config = dict(
    num_hidden_layers=13,
    hidden_size=64,
    num_attention_heads=2,
    num_key_value_heads=2,
    head_dim=32,
    intermediate_size=256,
    vocab_size=8192,
    hidden_act='tanh_gelu',
    norm='layernorm',
    norm_place='pre',
    norm_eps=1e-05,
    positions='rope',
    rope_theta=1010.0,
    rope_fraction=1.0,
    qk_norm=False,
    attn_scale=0.177,
    bias='all',
    tie_word_embeddings=True,
    parallel_block=False,
    init='uniform',
    init_std_qkv=0.0846,
    init_std_o=0.0,
    init_std_up=0.0846,
    init_std_down=0.0,
    optimizer='adam_atan2',
    learning_rate=0.00372,
    beta1=0.9,
    beta2=0.98,
    weight_decay=0.061,
    lr_head=0.00724,
    max_grad_norm=0.5,
    warmup_steps=233,
    schedule='wsd',
    decay_fraction=0.899,
    decay_shape='linear',
    final_lr_fraction=0.0,
    batch_tokens=16384,
    max_seq_len=1024,
    doc_mask=True,
    z_loss=0.0001,
    train_tokens=88390000,
    max_steps=5395,
    dataset='wikipedia_en',
)
Each number is 200 + 30 x the weight over the matrix's rms, rounded and kept within 0 to 999. Layers, rows and columns count from 0.

# down: layer 7 MLP down (transposed), 256x64, rms 0.18, rows 215-255, columns 0-63
# up: layer 7 MLP up, 256x64, rms 0.199, rows 216-255, columns 0-63
down215,245,144,224,189,259,176,184,253,208,157,239,206,183,199,153,178,237,170,160,233,156,170,201,159,230,194,244,238,215,207,236,223,192,192,223,201,228,249,219,245,80,204,212,170,267,132,292,226,166,118,124,169,207,132,143,150,268,228,169,164,233,188,235,235
up216,148,196,169,228,217,242,150,174,197,202,236,184,249,218,192,232,159,193,216,216,185,187,181,206,145,143,207,138,227,165,213,224,263,175,183,199,188,207,173,177,223,228,243,206,179,210,197,223,211,209,212,197,165,228,210,273,174,214,209,229,185,197,185,225
down216,224,207,220,202,167,200,243,238,159,150,172,207,224,239,223,202,212,217,190,223,163,177,192,195,208,175,241,221,190,217,179,178,171,212,212,206,243,177,215,148,239,170,187,175,188,197,240,201,195,174,192,238,171,190,252,197,216,171,195,189,169,189,186,226
up217,252,205,185,225,213,220,237,188,152,184,271,192,232,154,182,275,208,154,175,174,196,249,186,274,192,127,220,222,291,239,173,226,242,131,200,140,146,198,163,187,208,176,227,200,209,198,200,173,155,88,167,211,248,196,167,182,194,188,189,226,188,196,227,245
down217,187,190,180,214,190,229,145,191,230,252,199,272,172,162,167,119,201,145,191,167,192,242,186,191,261,231,258,200,154,264,162,232,120,289,204,180,230,259,199,183,211,212,240,170,211,197,115,192,253,186,182,153,234,183,200,236,211,158,149,159,169,182,237,219
up218,216,203,186,165,185,177,188,228,224,179,235,172,198,159,198,199,133,101,209,211,186,247,223,207,175,215,190,170,192,179,226,181,203,206,180,256,204,254,212,191,183,203,255,216,217,235,153,177,183,232,204,200,192,183,155,234,193,205,179,211,219,172,208,227
down218,173,178,144,211,194,180,219,177,165,210,174,218,196,216,229,230,201,221,192,198,188,202,252,186,249,224,208,275,202,198,218,149,184,194,194,216,181,230,199,163,191,180,196,234,189,250,213,210,162,185,202,189,171,188,179,201,213,243,213,157,193,197,211,194
up219,262,208,222,191,211,185,229,196,150,157,195,197,182,168,180,242,202,137,220,211,155,201,228,245,220,215,189,229,178,191,191,157,233,177,131,211,222,203,219,198,228,203,236,208,223,210,175,173,217,165,133,138,205,235,219,170,194,171,186,214,222,237,233,201
down219,222,178,214,210,224,258,189,168,217,207,213,230,244,151,165,204,192,190,175,127,176,200,213,189,182,227,217,237,261,264,167,159,156,131,167,167,191,209,180,175,195,212,212,236,243,216,217,171,219,193,158,233,173,198,210,160,227,136,249,184,210,248,207,213
up220,209,79,143,138,259,256,297,195,200,202,213,188,219,194,222,214,198,184,185,215,168,172,222,169,204,206,178,188,240,197,172,175,214,220,197,205,124,242,244,207,192,262,253,241,204,172,197,206,178,185,196,167,183,210,159,215,222,185,196,170,202,253,183,186
down220,249,187,172,201,235,267,189,199,171,137,194,241,188,176,243,229,193,178,178,185,206,200,227,192,265,236,206,180,211,172,204,178,168,123,229,178,212,272,265,223,183,235,140,235,201,157,172,217,166,168,174,169,182,232,222,137,201,214,204,210,199,162,212,221
up221,219,222,194,202,201,210,184,196,167,129,208,189,179,189,117,205,259,174,227,245,249,196,194,172,192,228,154,232,250,181,240,209,190,160,129,228,219,197,232,190,204,227,184,200,223,206,204,183,152,203,113,180,181,242,205,206,206,214,229,179,164,203,206,248
down221,163,171,231,205,175,197,190,155,207,230,215,218,183,136,156,228,217,245,194,231,201,237,189,142,167,178,275,238,203,205,211,203,173,196,135,186,224,193,219,201,202,258,182,199,214,173,155,139,187,228,185,205,275,193,135,196,197,220,179,234,233,236,194,219
up222,187,182,183,219,193,253,234,239,174,203,163,179,246,178,179,234,202,120,244,199,172,184,202,192,224,183,229,194,193,194,243,193,219,182,176,266,199,212,224,126,176,241,253,183,225,219,142,170,209,180,184,171,186,229,161,212,198,192,201,200,171,181,266,209
down222,218,191,190,182,219,145,135,205,239,229,252,177,186,167,197,179,244,224,162,190,196,176,243,231,196,257,170,212,227,218,179,195,169,287,159,196,186,158,185,228,193,156,222,139,227,226,226,214,242,212,195,233,165,225,169,197,178,174,196,222,195,180,233,183
up223,185,188,206,194,199,202,194,146,210,238,257,209,185,186,181,187,188,161,205,223,235,220,197,182,210,179,200,188,191,219,193,185,220,189,210,247,170,198,154,181,207,213,212,178,196,142,197,165,188,208,255,203,148,201,266,200,166,190,231,196,208,186,221,174
down223,188,165,187,224,181,205,198,236,196,202,196,217,235,192,217,209,172,228,177,203,186,238,178,186,181,219,244,185,181,185,184,191,200,278,207,136,192,225,203,197,183,189,211,199,211,187,195,257,167,168,154,201,219,213,208,206,212,220,179,188,170,217,169,234
up224,240,206,202,202,180,183,245,168,185,187,203,190,229,156,217,202,163,183,227,208,178,202,207,179,155,251,277,196,145,210,177,221,208,183,191,208,233,175,166,171,218,249,241,172,266,199,202,215,195,209,210,149,198,233,210,242,159,223,202,173,213,198,189,190
down224,199,220,181,210,185,169,162,205,205,267,203,224,199,198,167,229,197,216,205,209,188,202,180,237,174,190,112,165,204,235,259,152,181,214,200,211,167,211,216,220,213,188,200,213,195,247,174,202,244,182,208,237,197,175,210,171,223,186,156,226,203,230,203,174
up225,202,159,103,177,248,200,187,241,176,186,226,170,227,191,205,243,161,229,180,230,193,167,222,215,167,138,184,168,178,168,228,219,197,198,167,211,210,217,137,219,199,226,184,194,247,227,200,178,161,175,116,220,165,229,203,212,236,275,210,184,200,223,192,212
down225,203,165,225,113,230,195,233,259,199,186,216,176,198,232,149,171,220,220,133,191,249,237,195,205,221,191,244,167,223,133,182,180,205,179,181,196,195,193,191,229,144,217,224,226,221,236,255,210,196,186,215,225,178,165,217,192,270,217,184,199,176,196,181,159
up226,206,141,165,119,231,222,202,197,248,199,245,182,193,224,159,240,215,130,226,236,220,182,200,185,186,188,220,216,179,224,268,211,232,194,158,199,240,181,202,148,190,192,237,240,231,201,165,159,174,197,221,191,232,170,186,252,169,248,263,152,131,158,210,215
down226,162,250,126,197,202,195,198,192,276,257,160,135,229,188,220,265,201,210,204,211,181,252,211,149,167,207,242,197,202,215,201,272,212,158,180,118,226,163,273,201,176,175,256,216,187,193,144,183,109,150,263,239,227,233,209,161,144,196,247,212,207,152,212,216
up227,218,205,174,215,221,258,163,193,242,216,207,244,200,213,165,238,240,206,197,211,208,211,206,187,171,183,210,171,193,153,250,199,228,210,131,195,168,198,163,195,175,216,185,200,186,218,174,167,194,156,206,174,192,207,230,184,228,190,177,206,202,189,230,210
down227,180,154,211,215,170,165,192,204,174,207,193,198,217,266,201,199,154,189,210,181,209,207,211,174,264,191,160,210,215,225,189,201,195,196,227,218,198,183,212,244,219,208,217,192,190,212,207,201,245,215,192,246,205,153,182,188,172,180,197,208,205,231,154,171
up228,194,185,183,209,252,204,209,179,185,187,221,195,214,206,171,235,172,172,184,231,207,207,223,216,173,224,214,183,213,222,208,192,178,215,187,221,184,207,189,209,223,222,227,208,171,192,192,192,194,192,207,185,194,210,181,186,202,207,206,203,163,224,222,213
down228,247,230,162,193,291,197,233,161,154,196,262,200,246,215,150,201,199,143,156,256,234,210,231,200,150,196,256,144,229,199,182,197,173,166,143,239,161,298,197,160,193,234,235,232,154,169,188,132,186,153,174,180,199,254,199,204,177,233,218,194,181,223,243,228
up229,233,188,173,190,221,173,186,133,155,219,212,203,225,226,202,162,152,225,180,197,202,214,192,210,168,276,266,170,183,192,194,201,221,201,190,183,197,232,189,217,274,159,216,196,148,159,212,239,194,161,235,218,151,189,195,204,195,239,175,229,220,213,207,171
down229,186,257,205,196,154,232,220,246,235,185,224,214,198,169,204,238,217,148,196,216,193,208,245,186,183,141,159,205,213,232,203,172,193,186,192,219,209,222,186,180,167,205,214,203,223,245,183,173,185,211,197,184,233,181,176,178,205,161,193,152,180,192,227,225
up230,214,204,152,159,221,254,246,210,206,174,216,162,249,170,200,239,172,185,208,227,176,196,202,193,181,202,187,158,240,240,156,238,224,196,174,208,200,249,175,219,225,166,181,216,235,167,123,214,212,181,195,195,220,181,187,181,217,256,172,188,229,256,236,214
down230,233,171,210,186,229,214,295,232,192,181,231,165,187,168,182,214,201,180,210,289,152,222,219,199,219,180,240,134,273,189,187,188,236,205,247,164,194,239,192,193,222,249,211,229,236,195,167,119,205,122,118,139,214,169,192,168,205,233,197,220,218,120,189,235
up231,247,158,204,168,209,186,202,147,202,211,198,186,249,203,199,229,172,190,194,198,204,210,216,153,183,191,194,202,170,213,213,135,241,199,176,225,236,254,214,228,149,225,226,198,201,228,163,207,253,199,165,178,169,242,205,195,214,218,181,179,145,209,170,189
down231,197,182,165,228,191,160,158,258,222,191,218,201,196,199,167,157,214,199,172,199,235,220,173,208,204,231,202,211,243,234,213,185,197,182,183,193,165,218,208,219,187,177,184,199,211,177,235,194,220,186,188,222,209,210,204,222,175,180,190,229,216,220,180,164
up232,250,191,193,164,240,199,272,167,196,225,174,209,153,188,136,197,211,234,197,242,189,170,228,179,168,175,226,222,195,199,203,239,258,189,160,131,199,235,139,227,239,222,212,184,193,170,175,231,172,181,208,212,200,186,231,226,207,180,184,183,123,215,210,238
down232,194,207,167,197,165,175,241,184,138,230,195,221,193,232,224,238,166,217,217,229,175,203,216,188,262,144,189,188,227,114,256,211,203,200,168,172,193,214,206,183,146,188,171,244,203,198,172,186,224,248,173,280,204,246,229,252,168,166,232,227,200,193,182,163
up233,207,200,188,212,233,173,212,165,171,197,230,222,195,209,195,202,165,158,223,220,220,195,240,220,195,187,204,163,209,198,182,211,151,206,203,218,173,212,199,193,202,226,215,211,210,194,168,207,184,175,218,204,189,218,200,201,178,221,203,216,169,210,230,240
down233,216,251,153,217,302,197,269,136,154,156,244,219,214,193,173,220,191,160,210,235,235,221,252,193,161,148,251,148,262,222,187,173,191,132,169,274,159,286,170,158,199,239,243,224,153,161,182,147,191,151,190,178,203,253,186,218,169,256,189,191,151,223,238,231
up234,212,174,204,211,261,176,240,188,227,202,206,120,197,164,125,254,238,142,210,177,190,174,216,170,219,211,267,179,214,215,214,168,240,199,174,255,202,207,210,167,192,219,181,223,165,204,173,227,172,222,185,161,204,236,225,253,246,206,249,184,130,197,193,251
down234,249,175,224,219,284,217,205,194,219,244,187,179,247,169,166,146,190,153,241,219,242,220,190,223,250,210,207,198,202,201,235,206,205,217,116,312,138,198,216,146,165,278,238,150,179,215,215,191,208,216,174,175,203,162,215,238,155,160,151,213,206,140,190,102
up235,177,181,123,162,180,182,194,217,171,170,225,165,207,172,196,233,197,178,199,191,222,225,174,221,147,232,184,139,201,204,251,196,190,180,190,248,127,216,209,168,263,221,192,209,227,192,186,176,222,204,209,235,239,216,153,246,207,232,217,180,205,199,252,170
down235,182,209,180,251,251,208,155,210,193,221,203,213,218,190,202,282,162,216,220,132,208,210,144,202,240,198,223,191,184,190,226,182,215,189,185,179,186,162,193,232,214,186,209,224,204,173,195,183,219,225,250,202,211,194,193,219,147,186,190,187,208,147,166,234
up236,208,236,208,198,198,154,226,176,212,213,213,227,169,166,178,222,142,210,190,186,163,178,261,211,197,223,234,196,170,188,171,229,216,212,173,234,209,230,181,193,212,202,194,233,188,156,212,174,195,156,245,207,199,242,167,214,209,174,194,234,211,187,245,186
down236,179,182,212,212,200,200,186,206,222,237,160,173,205,251,201,181,198,170,214,200,195,220,190,181,209,174,154,191,207,199,252,155,185,182,195,192,187,219,187,191,174,198,232,188,247,214,224,209,204,244,207,259,236,130,231,195,159,208,197,182,195,239,203,208
up237,226,202,173,188,246,200,188,160,179,178,207,185,206,213,164,185,160,202,160,205,171,229,204,222,175,197,210,185,207,149,188,167,215,198,200,237,222,197,197,186,221,217,240,259,234,154,179,168,220,185,180,235,177,215,198,202,212,236,185,203,180,193,225,261
down237,241,218,153,258,262,226,186,211,143,213,270,190,218,194,151,222,232,151,213,251,193,212,199,204,202,228,232,202,188,168,193,203,236,210,161,211,172,272,166,170,190,181,223,242,129,157,196,179,156,164,187,192,200,262,173,174,154,198,202,207,187,257,166,192
up238,206,160,182,208,160,213,198,197,217,146,198,186,190,161,174,201,256,206,212,260,246,189,256,196,170,236,235,165,240,241,201,218,189,180,222,223,214,235,203,163,207,194,278,162,222,151,238,144,185,212,223,145,125,223,177,191,227,189,185,206,189,198,208,242
down238,201,266,185,179,155,206,242,168,204,228,168,220,238,228,228,198,217,233,221,202,194,166,199,170,246,200,183,181,167,178,175,214,213,202,200,250,140,194,205,187,134,165,165,217,187,217,231,186,183,187,250,183,187,195,204,168,229,237,198,205,273,205,176,175
up239,244,199,148,164,206,216,191,180,159,214,237,261,217,222,180,200,211,181,174,174,201,180,168,259,164,188,181,117,253,210,191,179,211,163,224,226,172,138,225,212,231,211,228,184,187,200,187,181,225,162,163,236,198,189,156,203,238,239,221,195,153,221,245,229
down239,236,208,200,206,200,262,176,219,146,264,197,173,164,197,230,189,211,205,170,204,231,236,221,193,141,186,228,164,179,195,155,244,161,244,234,245,217,140,194,175,172,229,187,259,220,218,188,136,212,166,202,231,218,203,191,170,174,142,226,275,210,166,221,189
up240,238,173,203,218,244,172,203,206,150,147,181,143,185,169,137,214,166,208,189,178,171,220,248,275,196,210,171,178,186,175,256,205,259,207,200,173,220,180,233,197,204,189,201,211,233,178,183,183,212,155,168,200,167,204,197,171,238,210,142,215,163,224,251,249
down240,218,228,182,173,221,243,169,194,199,210,198,200,218,198,235,228,122,157,163,164,160,271,156,200,168,224,223,216,178,252,244,210,246,158,236,149,200,214,178,193,187,230,158,197,218,239,239,240,235,175,171,168,196,205,197,213,204,164,151,219,201,211,238,186
up241,233,159,223,191,208,139,210,204,162,186,187,201,192,170,163,182,187,211,182,179,185,191,193,203,216,221,220,190,195,194,189,158,233,205,186,202,201,182,177,126,190,238,253,230,219,199,178,231,204,225,219,187,176,231,219,247,165,209,176,214,182,237,195,229
down241,234,198,145,198,226,206,233,190,228,205,199,183,181,243,228,214,224,199,184,197,167,211,222,192,159,191,169,195,204,177,209,219,210,201,188,228,174,224,233,201,178,180,200,163,142,185,201,235,153,166,209,180,199,224,206,181,182,220,235,192,221,206,245,213
up242,208,238,164,222,215,187,258,166,163,187,229,176,186,182,231,279,248,183,177,172,181,246,200,222,231,206,284,172,237,254,194,161,199,175,186,201,191,217,162,180,205,198,228,211,175,148,168,141,200,165,158,166,240,190,233,260,138,198,145,189,194,173,243,178
down242,233,207,180,207,265,210,225,223,186,187,203,173,209,145,180,219,300,131,182,220,205,153,194,234,224,223,236,163,184,219,180,168,221,194,161,252,217,207,244,183,161,201,214,205,183,108,232,262,217,182,179,269,170,183,157,203,219,198,150,249,192,194,111,261
up243,202,138,201,230,220,175,210,206,198,181,161,244,163,197,112,239,168,216,254,279,201,170,193,230,234,216,209,160,187,194,207,203,182,248,153,183,204,225,230,232,213,259,256,214,206,190,159,211,207,189,195,155,213,177,188,169,229,244,203,149,163,212,188,244
down243,232,274,200,146,191,188,178,232,188,202,220,210,132,255,183,184,211,264,249,224,219,169,214,204,222,205,178,191,259,215,189,192,183,195,154,170,153,196,234,170,215,143,232,215,155,173,229,222,209,178,189,204,190,200,206,190,228,197,201,205,202,212,190,167
up244,229,181,152,224,204,281,233,222,149,195,237,205,220,189,166,225,173,184,148,227,179,187,198,203,164,205,270,168,210,215,238,211,206,168,165,154,145,159,218,220,220,223,170,240,258,181,212,183,165,173,220,230,198,221,212,185,235,300,226,187,149,219,179,196
down244,246,170,171,198,219,204,190,212,217,169,188,233,173,202,196,198,232,224,167,204,212,238,194,211,198,270,249,173,213,201,218,226,237,175,238,193,179,195,262,177,156,198,212,155,241,138,174,141,256,181,163,209,159,162,179,183,229,233,126,218,239,203,208,156
up245,205,246,141,214,197,187,217,188,167,158,239,216,196,194,215,218,246,141,221,187,233,208,180,135,229,185,229,173,268,259,247,142,160,170,185,229,148,213,219,166,199,204,206,185,152,238,204,174,194,159,223,200,195,218,229,212,201,199,192,177,190,184,212,184
down245,186,200,226,224,191,216,192,183,211,191,166,236,222,274,176,145,228,204,245,217,184,190,238,209,248,177,206,193,171,188,225,190,176,183,201,193,246,186,200,235,202,183,205,199,163,157,188,171,237,222,182,169,194,189,190,145,211,217,236,160,205,217,143,246
up246,188,184,133,192,230,170,165,213,203,218,189,238,242,213,159,220,238,192,192,181,206,180,212,191,200,145,165,188,174,212,265,206,241,203,181,256,160,257,228,209,229,229,238,177,231,206,147,167,196,181,165,198,159,221,167,220,187,231,243,207,159,190,233,208
down246,219,209,276,233,189,199,176,232,161,144,191,204,188,202,228,197,255,158,173,215,200,171,207,242,193,183,226,209,195,256,204,170,201,191,223,176,171,187,200,187,121,191,176,210,187,168,244,214,227,186,206,225,213,231,202,196,202,228,179,142,240,200,164,208
up247,248,229,196,189,225,201,180,171,206,169,228,176,175,181,158,183,206,229,184,192,195,241,209,180,183,224,275,207,179,165,161,168,216,184,195,182,189,206,172,211,237,166,184,210,238,174,203,196,176,199,230,203,212,200,211,237,199,265,168,231,185,202,199,206
down247,205,244,200,222,168,188,254,167,222,237,198,209,209,212,228,190,210,190,227,171,207,196,173,219,247,135,182,182,221,206,165,211,134,190,193,239,162,182,148,190,178,251,194,268,192,180,215,164,191,206,179,215,206,169,203,222,202,190,230,204,188,237,159,203
up248,181,181,167,194,196,188,213,199,228,192,176,192,177,202,195,219,223,218,199,262,208,269,182,214,178,202,213,203,210,206,222,208,195,183,191,215,183,223,206,201,206,225,230,170,152,218,202,192,245,158,204,147,171,203,225,184,181,195,188,177,181,196,219,199
down248,218,207,190,207,189,195,188,198,239,235,166,201,186,190,207,217,189,175,208,189,191,164,199,224,225,197,194,176,165,167,201,201,206,226,258,184,255,193,212,210,196,184,207,181,201,204,158,197,187,209,208,174,245,216,197,224,221,195,179,205,203,200,178,195
up249,203,188,189,150,218,218,171,184,196,114,191,173,233,214,181,210,188,162,195,212,242,209,229,233,126,190,201,201,178,294,206,178,239,224,208,194,136,166,210,185,211,170,220,229,188,238,211,172,173,230,192,204,177,238,149,212,215,180,156,215,218,215,274,201
down249,212,212,179,264,175,211,232,218,159,215,160,165,133,150,188,207,192,200,261,269,160,174,220,185,204,167,203,213,165,174,224,232,215,186,154,202,255,236,223,213,178,214,216,237,170,186,133,156,165,245,219,170,177,218,199,196,239,227,236,134,221,226,184,207
up250,191,181,187,155,227,207,215,191,176,194,209,186,183,215,162,223,213,235,172,227,197,219,250,197,211,149,200,186,190,193,188,227,198,207,178,166,189,260,221,177,186,244,180,195,177,216,191,196,203,194,170,135,185,245,224,186,200,187,210,201,189,183,234,169
down250,211,157,213,222,191,230,224,211,224,169,172,210,223,204,223,159,187,161,248,162,189,197,229,204,197,181,199,205,195,232,170,192,188,226,241,231,196,133,177,243,215,197,223,221,189,170,173,195,193,198,216,233,187,172,188,201,163,177,215,242,208,201,193,183
up251,229,184,213,165,167,222,174,166,194,212,221,172,237,218,207,157,162,239,246,194,218,247,188,170,188,205,193,164,224,227,221,210,214,190,207,166,202,246,220,183,223,238,198,200,238,218,181,205,190,221,185,144,212,228,234,236,201,257,178,173,203,206,217,192
down251,162,210,224,216,217,221,233,249,216,219,179,213,195,166,175,253,229,192,198,245,171,164,213,188,214,217,216,233,215,184,174,219,183,199,184,230,204,159,215,223,156,170,221,219,172,179,220,198,176,180,195,218,169,204,194,190,159,145,174,218,193,197,246,188
up252,166,166,150,255,256,181,168,176,208,207,227,200,205,213,180,180,156,200,200,212,218,180,234,268,168,177,206,222,173,205,216,159,181,173,164,197,187,217,164,203,187,204,239,194,195,186,199,247,209,205,140,232,187,213,217,172,156,226,207,202,175,231,216,194
down252,170,212,185,151,156,201,199,195,197,208,191,234,179,205,198,227,275,192,231,218,218,216,147,190,210,212,190,191,216,246,199,224,173,149,221,207,211,170,183,177,245,174,218,222,205,165,188,150,215,194,244,206,222,139,194,204,214,205,224,171,192,146,220,208
up253,251,197,220,171,192,196,164,169,207,203,193,190,209,206,215,211,228,190,151,170,235,260,206,232,176,204,191,203,205,202,181,233,163,191,172,222,205,241,192,191,182,216,269,229,211,190,179,135,153,206,192,134,194,205,204,192,177,233,205,180,183,176,225,241
down253,194,238,162,213,218,192,249,183,234,143,189,242,184,230,198,178,193,228,176,211,206,202,233,197,162,175,160,211,204,155,185,222,181,214,195,222,221,190,182,213,220,186,187,183,192,170,199,228,279,244,200,204,181,208,216,183,160,234,205,209,241,191,162,205
up254,227,192,199,169,222,143,272,185,182,191,204,214,226,142,206,208,196,160,198,243,212,210,232,230,207,238,182,157,210,229,175,137,224,204,228,276,188,208,236,183,183,163,184,178,210,172,223,190,204,191,188,181,187,233,234,202,151,199,147,205,229,280,264,182
down254,176,195,222,173,216,177,190,248,196,209,163,167,183,103,199,211,155,210,220,219,204,214,167,255,240,232,212,226,216,156,206,220,207,228,189,110,184,222,223,171,186,235,218,139,183,215,223,255,183,212,198,193,207,209,212,197,187,118,224,182,175,192,261,252
up255,218,238,196,244,208,174,209,191,157,194,240,191,266,177,209,241,202,204,222,208,187,231,218,220,225,198,240,105,198,151,233,160,202,183,150,252,249,209,127,180,225,226,185,210,241,168,183,91,181,216,187,222,213,179,253,212,235,228,196,200,194,201,210,212
down255,200,221,212,200,212,165,181,190,189,110,167,184,232,181,207,234,175,209,207,192,160,190,210,199,211,254,221,192,198,168,172,209,201,217,184,178,160,217,199,211,182,174,230,182,206,234,203,196,255,220,176,232,174,210,177,175,179,266,196,199,253,279,208,180